From a checkpoint of a small transformer trained on Wikipedia.
Size: 14 layers, width 160, 2 heads of 64, MLP 640 SiLU, vocabulary 532, 4.27M parameters.
Architecture: LayerNorm before each block, learned positions, biases, tied embeddings, normalized queries and keys.
Training: a variant of SOAP for these matrices, 295M tokens, 3296 steps.
Each number is 128 + 32 x the weight over its row's rms, rounded and kept within 0 to 255. Layers, rows and columns count from 0. Numbers have three digits each. The size before them is the row's rms in percent of the matrix's.

# layer 7 MLP down (transposed), 640x160, rms 0.148, rows 83-169, columns 0-79
106:113166139144183135140158103164156185118123143139153140066094077135127170130101095159174112151098139126113134096177109142061165144065103115142131114095105089140135117179111108128122180197149092151129177184102134136139072114121117130178091180
105:127108136145149094169134073104126143098168062110108140176108109180124058138078150176117137157126133174122170097146112133065082153116129098126091165132099178136123055132162159100060145129101126187088114093109039127125163180133125104140168126
097:055143124187134152165143170094127116154149164146167152110155101117110134166124160119109137100153137073117120152079184084143126220119135154147116092099122112173097077166088127147157150130095121113162156105124163148114156109216124075102128181
104:081137124122121075147106119092173103151109222148118111170093117074169139135143150130149158114125134147108164183112148099140109163132181182113162129112141061065159121151149109080080110122133161173121098093106109062117126101113079082169095156
106:177142110126134169150145089130159133136069141133115125150134140126106128067223147200127119100151149126150130110117134107191132167111101139087193116082154136097170128187136093181125047116103127123210165183125122161136080123126100130111136169
089:140092167155106139107137148112140117079169197157142116168154162103133090125112148147123099178108109165090073118098136111090158151140087096093162124098170098094143125081129117146088146160103132123102166126082173220151182119176111168132195127
095:089098106139076100081106150098131156142097115135117098107101136119178163198069156118177137152133149140190149150161103177226154125189138142124104194173158049102082135148137142153145158124132097120121172077142117125115163143129168172103137132
106:094183124070084114140112136086136043143113144131110103072152134146052091145051133076131134151128102142088085165133107144119133086189172122137070085153138170186148115161122163132137158166113121150088132177105080113144132101144119105144175120
100:180123166132108195143119133106166105129080134104100151143125167162153123192172133128144144102148126179144094170167159148153115060088187121165114106118162117117109136133110161154133090157175115117146118107172062147149062140171163109134038160
102:161094128120078118160186122121098066091049153160137096138080085142120124127129150098127161139173122170122109173112149118076135153120133155102134111165092117193114158142186115153115126129121079129130147098129147200085116193095098131160148142
110:142122144115147112098147108100088142103060106065090149097106066108071160039182127134136164107139151167132150114156132151138086101165153173087121088070118164095187141140116111164129174115173115162135205127124169108127099097137147176133112145
105:162067125151107076115125099153083104180192172089130102128159081165117120127094139138162196139175119129120160135200127146103197106156087088125169151120143070124136129144194126118131178123169092143185173139208179154148129164139116165138097108
093:131066108148108175129106112161087157119110135170154119077151125153029135089134115156129104156106147167187195114157099159143112082090149119087152162128144183122096157116131161139113138096116123131128102066142147172103130124153083127098143143
095:159123114094077160130129065112196067137124131144123098180200125084126160066121081115097173179087145147097127160126201110067192124118107099070115141129097117130114172171092101148121138120156087158074145144121070128183132137121102189129140193
111:139123078101119122108111142165187139126155105107115156071084119094102127089133161117143130124121169134148153099127130085144158122107134126191108137084112173176119135129095109153163120128125155115045124090146117157135183069099096134134172084
095:082081172144112112160115070160120148168158097164116086094045189147127143084143111102112093149096148083157134162145090158096200088162097118134130132123096184061120129160071113147133151144121150091111097135130106141144084139160163124100134087
100:079134105098157166119150055150084107155112124173102144160096113143166065072127088040118145105129104146098106127107155108119135193135082131085184131122198092141127199180173119158117097178098134128156174121130136142078138151103099184133141121
094:128139192116103136089086077145142121125107106134151129176155132168160125097150119140130153140110189071149146087102147165139200119120135167176159126123081133104137099156121147087187093127155132052102103139136088102161115144115115091142139105
110:121152068027165155094155179126075110094124098139071208156145074059120154170129173110109091154100150145177139180047151149154102173195177121091125117154119119126129133086108138151143135090091143135110107100108128122135188145113157130143103110
095:169044133147084130150075115126149150147121119081141150062123087120133126142070124132134126166142120131088095097116118103132122071123176105131171105142161147115120111074159135078128109109167170145132141094136177103128189145119099102171139081
097:094152139092070116131139195108117123076133116072124139151134072104084157196146160150154119139103138118149114110113096167161102165181136147090133096125147128123134163196113179189174188108116088089100127090151174131102124159117125157190166112
105:154113057180119159129105144128126163135084075168138226151131147154129155182149127067160128177239094121160166094120127111126074126134149187103059155162148098117172112113074140165104156155181143118143159114174096133141100126158160107130184078
091:097085111129168109097102119177129104196127108127093136118051179044115165169127131112127171102178142128125110116120121109133070137140105168131127098089143128159087112174121149071161154092158106141125109100151081098133142068027159161136126161
085:093066164079099126143124149146155106121126128161121154114113115157098124132168117131143117116122169069125084128141131130184164108124111108115169090158125123148136150097135145117176138178146120165117107123101144153119159094171119129157130124
113:123142134094137102150124156139134089108136175159165084102115119092119124143140115080134109117146110170107134139125181155069090099131156099142099173180126068075151188204140129114110148102135130155167132131146128112148098117123108123124125061
105:109088103099134163104158153159141125109178055150149212126167165156136154139136106092100074150083110138142111123175115115096146098120143101113166135173125088078132176150046121089126099120103129096098070126165095196100154125139116144146156101
106:148074125173116150140154158094128084125044194164095145152070167147125104136137097134121082138138088109169127129032122125127124146140080144126112129110129082088108089181129080188155163093134096144139121127139112148175155122141090125138077122
100:118122124136167150175092169139053117087114111132151155143117129122109192140223160107089144136132121126220119149131141113156119111127082113167111121080215126158176158043221156116112162090142116148148138071065129163115138139098132141119098146
097:107125045092125095090122177129153105161122139099151128183120130165105142159130152093124149103130133128153150158067139164091079132111126119129102161102118123130135140135041175130140132097124116111118122085099086132141173130134102097118100122
093:179104135136098144109047125132103071144075124190164108152075127098134074121148152106066115154099182116113105057153097106139125148131137125108128143127190099201113164164071097166187132058126134118147160094129102142106102130120057144199165158
098:148155130116152144186151099099166149172146134104182158135082195144131096101187186111164107135155173128107158157126161152117141156146104166175089126188091148115101032129098141170172162141109096104113137140112091106085138142156120126122156128
106:116106048104155139141111177110068115152083165099081120109185172125168127181123149151129102134156116099183163136157123142137198073085169121121190099113110092154105117142076140124119139165123139146146126199132110109171128139142092118146077099
104:131192161137129115133082154094130118124112151140178034098133090130145125173140082116106152115117166114120119125121153093133147121089154105073127153119182130142105130097032072143133126104111145147101099140155121073102082095114094135207120114
102:128148091137145103149146172103090175129131131134077060098161136151149113097132093180168135102126148112105078124130166078169128098112146112132093126098077206129115145111126182102173148066133145092114123141144111173132120108147123161162130089
109:136116105145127110176144065073089080134131104157120128136203142088080152167140141103165133090122126139126119114138075121158130232092094135133122155165123132075177128094118096142114097155100087124133118137074195144188126147123136105168131090
099:129113110201144119125109089137157126119148111134080099117103147184130144115046137133094176148189077071115135105196167121158147136131101111164106068152177103076166161120132092163108133167105150108127194151187160111077131108096087108074122143
103:114105088052131128132085141148120092194098113122177142110195115046099153095146176138156133047116155085189131085090110119153153135117123158117100069168144183122112114115136131115164158185099111164112131177154087156142164139139109131155139099
092:094155106113138092174069172114147121089174121141140204145178161041095093085090121174150152131118165089180123126135139057165172157146108096145118092105181141097157092166162162135166142141095172165119159147099160095075100202133143111141141122
085:135133170096184095145097125169144181130133132135096118125121055119160080134099092107129172058160128134104173126152123066155121120095085123061160078159156098061084121091107119111140102178172150134131118166115110114143142113100128109141128132
090:106110078083088109132146161146086120148100158129087111066118172172121178111107189146161102139132065141135143178165165123134144110111098166092136085115142108042116109104144126103189086105152133144115087151110120151151151089135154147127113169
100:104093111130130118168128179102078100117180213082073067143123174171117114136130108139087124086150118108156078113132149138115110188141087083229173147165122114147076083170105103169121179093135120108098142158154144115072193151109107075170119137
106:134170166139128115116077146113110124154127125148082096124156096140117130094158109076093184134099117127151124083160144078090116108103149078109182177132113179129138129124159101155116106177141119177084108149130138145147132111127106135115114140
100:155143178136136082126123142140091110095102127113141159107142180184122143143099131123125166215204138132120162115105109170102155125123047163068089157087077046120117177144166118164121182174101088160110158151108179175142121102167141138081128058
093:106088126108102101149162190123068104172169133101102090099186126068092144119102103070141086167149138140118162111117068121143094114127166088092197088122177142125129131064163166088089109103116181159101141117101162076110158140144111125144110118
104:169110149131141126113127136107095142101159125133118119149110077111133181163185169127106115086141074102119088166150158178120078141168074126114098121195160152138151134130175141180125128088152145161177071135148116107120151116125125134141089106
100:109101065142123162149053118098173183112132055116112136149159116167104106103079154105098144136131054146140162142095182136102143139130122121097145105170129157164136116116111144087148175150143098121084132111115144096116166121172143137135066138
094:140138124162155164084116121133153133158107097119125098112117123130128150151143095090104166137127089154105157070103181122160104151080142159081109173144126111151134112156137097092151094145177100114177185170122125073171071076163156163156148119
096:091141141167134123124078106208153060106146073124150131139118139127130164128152158117144108140127187090099121132111151112159110100155127146117126155108140089129111138097155076124154095118169174095159093099153118171148148074157160117099181156
091:131147117113125101199037179088113150163176135116117150126116090132131116152099158126151093142082182155161147150106103133125145136159177155164119116149132143105123119124102178120123200096119174086128148098125101148103161155101164073057142108
097:148145123114093126194081122111105204122140093137141087073124128117145124113120156133122145142201058141088124068146107151096125153118154139126076171108103108103138133124086096165141088178137098146115107170138145151193146150125131175080134164
100:100118151072126103088236140177085086136216140157102139139117089070150154181161162124156139090103122096147145187182113139134145161161137120097166110122075077098123086098191124182148124149122170129111117117138069103101147131136128204114119152
106:115154135116141189136122161141106134209133138128089115147100155166121155107086131154137081124144078145108152124111128127119100126115173161070087111162140165115095144037140096085120083124141167122161124138072124076133167042119123153154188151
104:079096170131174156102151126089087152136132128163149102084167158123115142050174138121085137060093116132107139108126172078063179161116139131179173158104079073093165125158140179099117092149170118055072142144162109108172086124118182142105119142
098:155054126074144133152118127063140144148115095146180127163127177153124182098080182180146145122103089163157152115121146144116114198109140117126117167123163157126138145119129122188170097042191179139147159146074144080101146130149102076167144151
103:127162084133144115148104152160167168076144070105091223178200139114099162127181200128068099086115166194144173121147137110147129116163100119142085122183115090111118143067131140129163157114175123162123113100132118151105139176142158114090122118
108:085091129097081141108175139128099095067113092118101127125101122129128117133139175136101051164101081132154132195151126203161141115116105135152105123145083101097127113126152139096155122115158080058062101119126121150110144133152121131165061127
110:061128141147108083153128161147141175140081141136099145130132115114148138137069114143134083156103147130121185094058146103127119182167171070071125101162155136129143123124140176170171085200117096135115141153182093094176198096161085122107182181
100:069131121112152144139109072166128104124076192143072116185081139131192096174065112152197155100118156129089097129134119118134108169185135137156107120060106108147080123113107181118163156149105152132141142139145119152058091045127099114102115178
099:123095165098075112133084096114141073101087150133102131109126147124121119154114137122114138115117122155170140078124169074170122106112147160149135092111169122125125135130187129103138131155145109131117131109093111100153189100160138114090056069
123:100145218091147117166148141082099148097128111101138120074140178192126082122143110171120080136177140121146155142076069126171114164112105126136089183173129163124160138135081189157143143140170130127126103207093128112093124098136147147046091121
101:078105134130109144097072121103113120140083104119070157092144144168140189160168174131159130118160163116088091158137179136126180121088137200120090102137142127098092154137135125140114135145049078129145083112101153149079122096134157126195126142
101:117134158155125176126177092158175152124112129158121138141175105123143072139086090141118092149146109159115089207132158131098141121227146073181091174084112108051138189094116092224099079144171086085126106132138116133109105110145180111071161146
105:103126114086110105090140123111069172215112171102107099116121088139109160128171101122140170140128146130103143163140145188133072153151129154108101106115186132129159063134119100145166155102144101116122103110113101175173179109131101127186112139
090:069092105120086141129096130142114174126082129116107096136082105146213102086164100118110119154109124131129071133168109127103208088072103138157096130169113111153119141184127142167132144093164152135075092155173111117115091072135104128088143142
098:052147147136135147075087147101126148093162067132145129140130137130092118125163158075151105172096125161137155129124077084130105075119174145162106121153124157117190134069150095129079096152099203123113095141133146161097167115106152198136130083
115:066081143140076089143099158136099153136109164167128098145117070120140135154085179144134141113140166088109167108087100126108186178078082070129083111177143164152134084138149135126166136177146121138105054169115194132099126125170151092095174165
109:146100170124057142136128109134166112126133177166098124151115108190040136053128100157145153099112104141156131116107184119111097136111119088121094154105168150136155105115134140100106162121075049048172109135119080105145095143124132122109093075
098:185175141136148110108181109098067148120088098121153076101098171129192068120135097171071174114155167103113138184132079121122103162119104199094118135068180112120156160120146077164121134155137114133146139176074053101087104166114143147141147157
090:126132094116140138088137119148072098075078133137111090145181144184132171141175142110066117162123161083110131084138158132152155125088138090172124116107135086073170098118144158157069103096144147132145095148164088131087097161135185144164093107
094:133141137077120147114160135100169097138116162185133146163125165096123137107103139165107134154142126166090135093130148170135105094192150183091127155096141098160143129149138108127142162122094077146149096076108098109131118115089080146094111078
094:165179142127149112164146187121144191151145120099117170121122093132124138112103103129172147167147140125141138175071134114134133117129105121102129133196130082074173158128147118168138139138173137142138131079130212188156191122170193090107118091
109:154124143139083136155161173142113204143117109156135211178153185148153133121069174158103120111096175088100144174081094132072185139130159086099092154127116119155172102162141103088120129170144115087125076091097138099047190135086123095113105072
099:179105086124163114112108153165156166100148130103156095130177120115138123174054131119125137073132191147168033116101115177153117159138125124161095163114088199123127165115082086101153093161181097119141170169130147072110142152152091169154124155
100:140076097111110134101104139136122087124155117126109146079091126082149118135084091157122122109203188116155073197138156102145095094118122117125108160142067094134155093146073140122088128109085190131099083137110102152134173149117125167119176118
098:108115193142123104152107097149143113143134082101171145098099073150133142097089150197062186132096117094166107111130160110158140146116134123123154135137160132164117175111163077096124097120148076160070190095082086124118177118140127172161084061
096:071089175079085078115118163120135101111175153158080119122134074118117088149125171093137118155088088065104105101154126106150114177098114104117140108092087107128144094156184128181115040104208159133148115148157133148192140128182079156104102140
098:116155153097125094140069147152159092157124111127174080070096134128130123070123089166164119103098120094107085133134126081122140139089098123120140140111094104126122091160108091166139138118089142160171151152142127128102130180159137132109149191
117:077095097084121133151174173166118158148151122117150183148163081109151117112172110176102133129098111152148096146091098075129143151115105121063135130090145126121137113126126156041146084135175217153140147124113121111144135080195149194119104135
109:117100098141169130115127083102186161120154113173206105163132118147145153151151125098117127105168100070075100085174173174149102159135079112151137103126110147120100114116127146093140118174113136079154081128146133152188155064124114115145160112
099:082155120105133136139146141108133164107094123099137126125116181085181082144095083099179112179153156102143059117215122070109099124098159103154138119139070169132077215078090125145151072119134136142138140138088162111137122126072137174172236099
099:139144120108147139130162089199094094030135143155100124175123149145150097094154139129134145209155161121108162130129165153122157138109099112077104096106095116101166175113169104113106124182110160140058155116110118107078090163157151179173131069
101:107142100103096107170169123154137172142152133170165096113124161137141075118189130134100097089068167146121180143175189106092230135140155113129128177161137126128140162161134099075097121107133159120139128113092085082114174168102140146105138148
097:108095113101132127165124157135119161111093165069137151099150152096161155196054051102202111188168122138057132152116185097152154136106082077088147178135183072132069158092129138145110132122120126121119148084148104099104113167118130077075118069
094:113112145116190075184162147140195132149148148146129057113107122165134047125169143149143115139098067116130101158173175098131175132198122117147108106151154115131116068153108109151158172131142115188135115144106094083113119147113133122123108195
097:109114131127147091204080160102166146176083106112117170138121170160108162117163112082114132102161151115120154096121129128049150155124159138115073158155164143114087109106092084188110085095099082145197099142128147086166120109101161077151114130
106:139153121169148165098083113204120072165126185179123212124150104092105075153158105077123129136123136084187037154136144070141134158165174160105137092141067146149056140160097103162127120147129088150108130115103140090102122110141127128100158031
090:072120152158135114137099149081076172136116166095121153120110123100179118106054092120144095163141145114212117141078093101113079186147085089051132096136061072155145105103139175085078124173112112102124095131055119167179182100137088143136135141
# layer 7 MLP up, 640x160, rms 0.163, rows 84-169, columns 0-79
103:189113140176161136153097099118161139127113099101126164091105128085120116072118082165142123069116141086089175149168149132152160087086142164180161079116105162123127097135128157135132106170064181119088158092155105138128165130128130169104183183
093:085106133126136112117087144068184118141121096137127084127133186203164124130104088124125159170135173113088176082164045129097089139171119132130101126152200148164108100123169122127112083108159135140159146137146107082102080095103116206152072193
099:139091171126158160113095143106156155130193082146122173102114177147097129197026123118070129106187127091115095204072089094113177104143129072108143130148098135128182130128134102125132116118075163121086041150122157167155125141166115165123127132
104:172140131106118075113139098149131078082125074127090080140167124110155103138150180112112136144113138104136122184158142109104147118081098128092127119098172100130106110093144147155112122126150123128104136168154171082059133144157126149116148101
085:069128066157152175138098166090148098133116052125143117137096089080113127167206145152134149110142161130153128100145145164169149166092201155165139140174108134153077131120151198161119139137147109088125091089146120094099189119089081190153112157
102:136158098159175120161170101092102190112120084120137185148084079156163085146091126122110141068076182176104115067172142061065103144160140121143146144164057198104146161130165069125136115092186103147131088124107120156147116144098171114093156169
105:109136114167160132156139183076163103103183102139159122147128088116135132126124116187186097164106140145073130107148145092096106158137101099113148155139098138135168130116071178092161171176165172134167125072100118130153103093128061110138064103
090:110149077140126147117100095203144087127069116123157144090140072066177098109115127128073098103142060159159146129140110149173079126142105158137138123170118133161087128114190094148170096118105091076125154125131200178115115153171080160179131112
103:186159130101133138174086172110079124145143180146144103144089161140124135108123133110143070180177095192199168156141121101047101085117102155103121079158084115145106126117127131141125174110099061124120101103082128136169138129062143149142130203
115:108089159089151068078137109154155133136111084104110189127088144145162153116102056137091138157169167168166140093155107129183189145095169169121172136106093163168182185108110135138110144162133158125125176136110114151139192095088142136111105146
098:108106074148112142104079137177129131103099138149083079136160073112124109183100136103129104136122145144118177135122150185096127102099050136169135143165068161129165131128085130150156136140082190162140116120148084154143148147162149135120151146
100:166120143143184151135151114129157095175113158160101167123109171114167104102152117123152113131100155146134131118075149046130134172150163183150119125090057063141144142102197191118127060126171096103104098156112143094106114082161151145155081129
099:127166122064134140152148149163132156094137131183111219148067106161087159129099119121162112164138121187138118120151092133118105046104111088112126127153142132145124160120179119116152105186144187196162139122152081182119131147074142087079156120
106:108207130123166080129174110197101107168151078123112148107119162091121085155159119115128137102129163124073115120092146124125127117145151099114148085102182183163159129131135126177137135119098130159063116147102112129154121141073139190155110181
105:142170078103145160151158119155122123078136092133037136190142109126159141184079106136141112120117172141158174102105118132133090117159107155026178139106096153128145157107139146114158095135133207117099119125145072154125101160118148113164143099
097:204126156097131137164124152081134168103096181144118104111104174087140198082203166171150139174091126170155218116112151185092093120109105142141103126133131127103069139109106128057080125125152178102133123179092139132110070099059135141173137118
096:156146108154178129176167102115163153077151096111118135084166092135092134058124158130098083139128105151140100196201149147130099126168106163080131189191148099201106167129128134136092123129082160107184133116150078219123144179091132136141102177
105:167174137161138138151110091157217129134140102124159129149095188167175113084127135195142078138158114088159191104146081136168154078057064149202069141140146114110153125178151106113072135167148097137120112122133154105134113094115109134109145147
098:113184126141194172135114128097086137132158149137189100135098141165155079113083125182122164118093164117145122119115198103103129112072117166082165140142148155151104150158107141175109164159056139103113161154156106141123060051143133157152130134
120:145165143106110129096125130123099206141119155056153105180073163126111097124072141152154156144147074167101187135086097145103159066151114096109104191143168119124172081125112059099102131167157150168121100186090101070059145136118150174136079173
100:129153148151113151111107137113178151147102178068132216117089067124151122140162138138091066078086115103117145087125099149079150140123148165113141099160107119123177087144145093113140114119069139164074180123167121137082039159164105147183152177
084:115171168108088128178123126128124129105097129126139187148160131126085076139127163088147136036071131150141066130126131161119130104100168067067149114135075164087138154123106118141101136122101113173134122125139170115111152188148112068135129167
098:156101108165149117143124111122150156096082102128183155155163087133128148116126134173093118124142082160166181135104102165112129154125145156139061166102125154132127152165099135145100115128143142059182126147092137144122115190128149046077090104
094:124106170070128137116114159156107131112091165119128141090118147135125164146154112125159119136204123170128149153194142110112161079121123161115152061133145122147121123091177195076132132123102159125145123125160156172144115135113114116163109118
086:099107105074121133103193136127077106122093136169139134181172176130096152147070062140106100146161188137090128173052142131066059122145109145102111131178088130119163162137156139055164120130180088095167152103132172129142155171086143081116139117
106:136123127142122191143112153088142148138108159162083136178065172174073081086095141132105145183088110123102102119100158149074113175104090109085085086152136091155096110148124138138102126080126128172159130108177133100129084134167112074165104145
096:162051124105121132092134159090128155188093095091129145153107060152146145124108106147161053136196083170131150146090155131160067153124084124112130169100154170102154113085134081094124141149140181121081109115153145105117148086104071062078157161
094:083126141107101164111093119129139088133141158155140146119127180080138192150135122152116158124011175136100134086128142143103102168112140130126172150126126148183124204153156158104131117135153135126120089138131179124095098176053080058117127095
095:130182096124190124106149108073142104132135138048158105109129184150156160132101100166154099070122122105095124145129158147145066115190135135163131176100092157103160142179059109144148151107141110071202125131147121137146114062107160180150114111
106:173178092098103139092114160120187076121084079155140125105139070094130122117111143182161127177128114174086095117130124129141126142155097125097140069105139111148137116156166116146113097130121110170135113160172179172134086135097120119160104148
097:157127141180138078104162108116067102141131179098111162165139141078128095151122101142164102107104172109135126051125143062091116127046103171127181133114132161141141149155117187063176106124095140163100123148164092099137100113092118084145132123
091:165062159138103142078112154140125161178169108148017168125123172073083099107128116146145084179087117180116110149156154104147176116167139124123162088142131117150051125112168105085132173134103143102131109106102202124120116175142160100144166138
109:149160123121127116131122122162162087126095107091081132088151108138139084129086110158113141162107158159163142057176076153106186092174155196103139146151103127173161088186151156143146141100074053094115136152118111068159130099144140119107134084
108:156145088114156096147180067069105146156067095181156116110145142095157125111204156113132205131095128133084124193156130130169136179090146156117133161114137155144191083144075132154060129123127135140089106119100170066129073130113147121193079113
097:099141125099130085048156158126091197141137100166094164153134171155078150177147080154136115113105096168162172136106095148114152089102222160078149122113080136200136145119043133086170121098109119138106139139163158160104122144149138112164134098
104:118126087101141154143137182174122154121164140249123162102113106086080154111122149123142116165106139082080099070154108152057093112132115174123150122133121159110130137157141151136105138164128028122091107121167099174153121101102118135122146135
101:170095086094158124143123104089160074126101115126092134163191121093133171090157157089089081177112168085117149058125120202120104133185139154071149149143125137099142174092093141118121142104164111080120171146146153092162119096180108111117171075
091:165144142177097183123174120095087148123124084143134129096127157103058154098137089169107065145080127079087099089096120057121106131185116125160129131104113188162115124230094127150189148101093064087107122089154082158127095130128131131138099144
091:150109115077122129141082128151109128104102111060165117154143125116115068107164152095110203147062094154125092140086138142129033113113158112122087111122075105129177065142115123136104119117108161174140142135131149108062069128139108135111162108
093:160123146175169163104133130149124125062126151133070118097126153110142059111161125136115145159045116146105134118194160070117127105075099179137165137110101150104115129125056088064097095149191092113146165157138136109133124108145068128111096100
113:151137125181101142141179117140168164102148124131138155117138144144116153130130153169157091100154126158083179118100119138171121176135105124141089133112107121075120143137087111124142164066111155119194103093132157128125128099113111111120160113
102:136136123104151168142088112096084129117112083161159184152135131120093143171105163097135210098139164110100134090026144112145128107146122176084126175099065077085128105144110114153161099129106141148065175145098105089084144147186135174109181078
090:147122066145132154145115120112112104091156104104128124159139121156122077172107118199086135147127124147099106055138168157111142129154123137123054172210017104160111086137100126138140121153163138095139116154144060124142115146137071101101098089
089:112159094143120161143110131106143109119165128129127170142136116122071157162162148112088127070210124128110110098166108139153176137087147055092138077105113113151142154085136172125099137169125050149134107084145152079054136096118111109210171140
091:145173072156177116068116096171123106081143144159136161154101120183100204125085143109142158114119134142150141109155163161135141168105065201141125145104083155075137139096160083101127135185127086089139134111156121145139091090110103138160173124
088:086165174106121137150117137072098167115163149173131107137099127162083136118117123177147140112075133156164127196132180100104128098087078202191118139137128137175167131104084144149118192150147141174146152111177093161103104166185113135112078164
094:140131104081121094166120151113183170167099136083087086171147160158174082132077157139127117161171092104128079118210141150108162098134112197129141168152150112136119144177099122182123088096159077127127166173095163137136141155131126099116052106
090:126119111150136147177142151146122106059113178151101067126067155190165107076132141158139117111142165127105081151179132098080165192091044110131142072069073106127149196157136149132112100161089114143174061132137108098089110130187098086165151125
098:154110161116175093145170191148100101144145104140143190159139130063144124112145099129069115132117186127144158179138115080099155096142164161059132120101132139168129073078151129122098147126135177106141091137120107090111153078141099072168128189
100:120130147174076142077091160077109193125143142086059111149128121129163105164106124123074115139163090094108123084119099104120125115142127143134124109157053130094110106175092096192132054154089156153140136171158166114123151094167181113152062188
097:127095152170115131141120074153168113102053056085102158061128145186072101107077136120137116162112083115118212116115108067156134099127122103180170144183153110102155121198122132117146117100116159108121134136113137139171156138137052112121126133
096:158103092154219118133116132201129077131121157094158180126111137156156139122115162117132134116111158096131074084191091127152177115140116138165129117157128122119122159145112128066181170099120088151129085138087033080149166086121123128165122089
098:149148098122145151095138138175137175069110132075112119091139176181110132079131100122107146128155174128132157135146154096203112112131093175148200087151055154115121101181095144132155083171120136139085117115165129152118152161069138138143099115
095:101091148065125091144142133093163118081148144132167122196197140123139132144111099126104189089152125118096132161122149153172062136114115109102152158159152134116142149079121159099149167115165116121070186141138137096078179144174127122187097083
105:092149102157104106136126135112134152146171140120132126136144180124087141152094106159104150050124116121135119127100070135162098091154103195113119202133167197075138157113084122117107114137062213227145106183126101139086118098104157191139128153
115:078137100113126158087132085124155145091094159145097101154114094090128104152116108122127094155121171132116136116068131082139072135104130096051086111123170149160109151162135143149096167164090108148133123120169099088127099116135077166146145116
099:145099141110149093107123127153183121070130148050070169126155098106147178173160139151170081080121166104110125092118146136098149131150139123129106086152128125190159164111081147031121104164201086083109100151130147097128096203114123095160121103
105:177153102107097114155136133139163106118093102116168120165121095129112066058040151161097120109113129127095092063109087163167153146166158091159176072142117124109124147115138121085101133122156145143160170139099088096086141195142122166117158147
126:134143074070162118063102113134158142138168127134153158108100099147117156150090165157106246083118152174136155176126154137149100136140161178142115098111116111099129141087132089139107115167161094182088115140138106137146121145172158162174128121
102:113109138110134167101015162119086139115085102151116168123123080080090106100176199135154151122130108156116079071085123129151128164102168158166094112101131127080120133146137139086085128130099114179149108105174147123096138108081130126192117149
096:099159120099142169125135130115134167090089178115072135168153160133074118112154094126190108115113076130100073128101126116141143050158119148131176077060142126143156171156114135155124094158139140128102083103160116133198126127085101142058098184
114:188144149077120118165160135120102113149149089160069126171181104159124134179114167080153167119140107112078132124139061130157091092105122131056112096124106110118159127156160080159111122150090126188123164092133081109170108112121183091122129120
097:193105124101108099087130112065115117160147067129092154076173097185133075164070130120171080080106083145064094102157107160149093176194126142123148087121102092120200167114098094187136123105148090123082138099110139120125138187161112085159089149
087:119058164085188120125178125201082103118102148117106089126039133118185195059100103098096160085158141132118102134160163089089133151140199119070171113138104113143143130144085139087129132118124102156075104100168130098185170151119111164129138146
114:105111117150145127130125186121113112137159179150102117164103113123120126160140202134124125098132103136073182124078120148167158161057123090110095181092131093124131142104114141131119118191108176166087088102146159159120071137187130122152161171
107:163115125125128167121089116145151134105132199183053137148111141132043097103128110175138147129120178122095159102136157106115070129127125148153115133147151171173136107137116185130138127121052088118181113101110047106100055154167168091124063156
089:144157100117125168170150126125087138173138105160142120151214080117051118072119136098092136139143094133128098168105109135165122125125086176155140102143120135169121153151147163124092079123100075108127092136063129083068197146097152104155169086
095:119121094124160113184147168172159148138155086116166198073094133103143122105134098110155086108095136132125128069087110142110116144142117111119123147090110156076098142117117093132099120146146202129135188087100093105091125173051100083117107132
092:149125176141083138158084141153177193068071147139121133134096127073202131180163140123131119108117105130111142090108127111148131098151131076140143064150163109142156083125082147173123121095055120148128141149136134070206139124157108133125132211
115:172107120175094129054085109163158098147083083134179174136118140161125156107078130116134089124135048160131162100084069098157144147131131117141074191115168107167161117147105093142095110136133138107191100147128118056131169103100129104144169172
098:135131165195085118140133116143094174096052104144144160103082082115125185130122104161186122149110111115124130100144119103155107160111090127069106143100187109170144122190113120099174131122130158135142102130143178093078161158112133176103099108
081:158130141156139095076082135098139115143105145162110142175135160138131083055122181174126121153107096140075131079119138109111081164205028135088164166147118134123129134123154099168126128161083172146102124120149191102075104108179116118156104131
092:100192149177112129102140097193153138153117074155141138103183084143121126143125137139088171139099103155116103102132079158095133113089091105181083167159049093073137110148144111167153089165111154150191167120147134129203100113111138130141094121
097:121145143117117075107115092138121090111150153140164128110123142145052132128084102139093155085149110123143087123137108154099132105092140045129151142119099152186144173166117113081147109092102146193071146141140104104157108180193155147108104092
097:110155118115165165075160166128095165114142172137136109100132147155089162104114081191148170182198175141101071127137118176089143092132145139094117152168083084124105169129163151126150128203123112093114107112121102152124140152152155137177179088
106:173132102115150147093071104119128095195100095128112105113077113173129163100167135156109104069084098124133148146094099169167173146169135169095118084172099137064141137107095138173154097110078135093189108128183108068142087132127045190121098108
111:138136143119169109123073148051102153117121075146101122115091130134168111193094128152084165126073135131128094139152099161152070119085082116198118124123151155134128165139154110167096110149116090087160106087054152222131136127108070137156061073
114:095146146152137139167108051115112184158105183145086106104060156133170138110098025129189155172156157121108109137112112151043144162089130146103149142128112124166113154147119168115083169114108164124073170090081160106161122127170126129125103125
105:201159145105157106131067134129093092163137165113142102066162138123157140144124185160121121096113072132118148125138083140126113131116071107154111138152065143106132151170130108166060130124188126122113057127058151181082113167136173074155055101
095:150113145135148189135097077165108116095159099088146122097127113075109108133068128175115166109117098094182128125142127137184131098182159135164116096141173162146157093180156102113078094115088079126084071139130134157137167094160129103137132160
107:137090084131157165134147071167097092212176023109128150174115149122185130125170101088161131150168139149149120112135105109089103121135102124119082105157155108123112091105125129098122101151076168115121133146173152087109087058102126107129125134
104:169108123163093106097106124142171116108148091214064091150120175076078158070110099096100154088176130138139115122146037174160100144116129167090096102101171137142144113114184111103084104122095144144127138153169139084133187213147101202156111143
096:141132131198110166064106034128129082192079120108174080109133150109134160096181063143138110049117166123033129099122077106146132127123151162150154137091167105115113127114108208098152123130076129082145108162157115101136080098155166152090095143
091:157124096139161140142098084119115078185109134145125141085129125174152149080093088113147138146119168121088076118143082106161116058118182097126210098204077179134143147157112118100175102162116181111193123086074152127103155096157154144104108088
098:204137109142149131171116093119144065151156121143148164081122172111199146081156094127103105133145151118114152147104137176149112144170092130125112075175131149109077181108063085128120132121106212124099166096097140107110075094081150081143138170
099:159167134130096117104077140103120112139191105057062084155148107094128119147159095121119114111143209155114143081136128103168067071114168101142092118086132149179138110136172144080174092150148128162101116135144206135163074169145168073163131137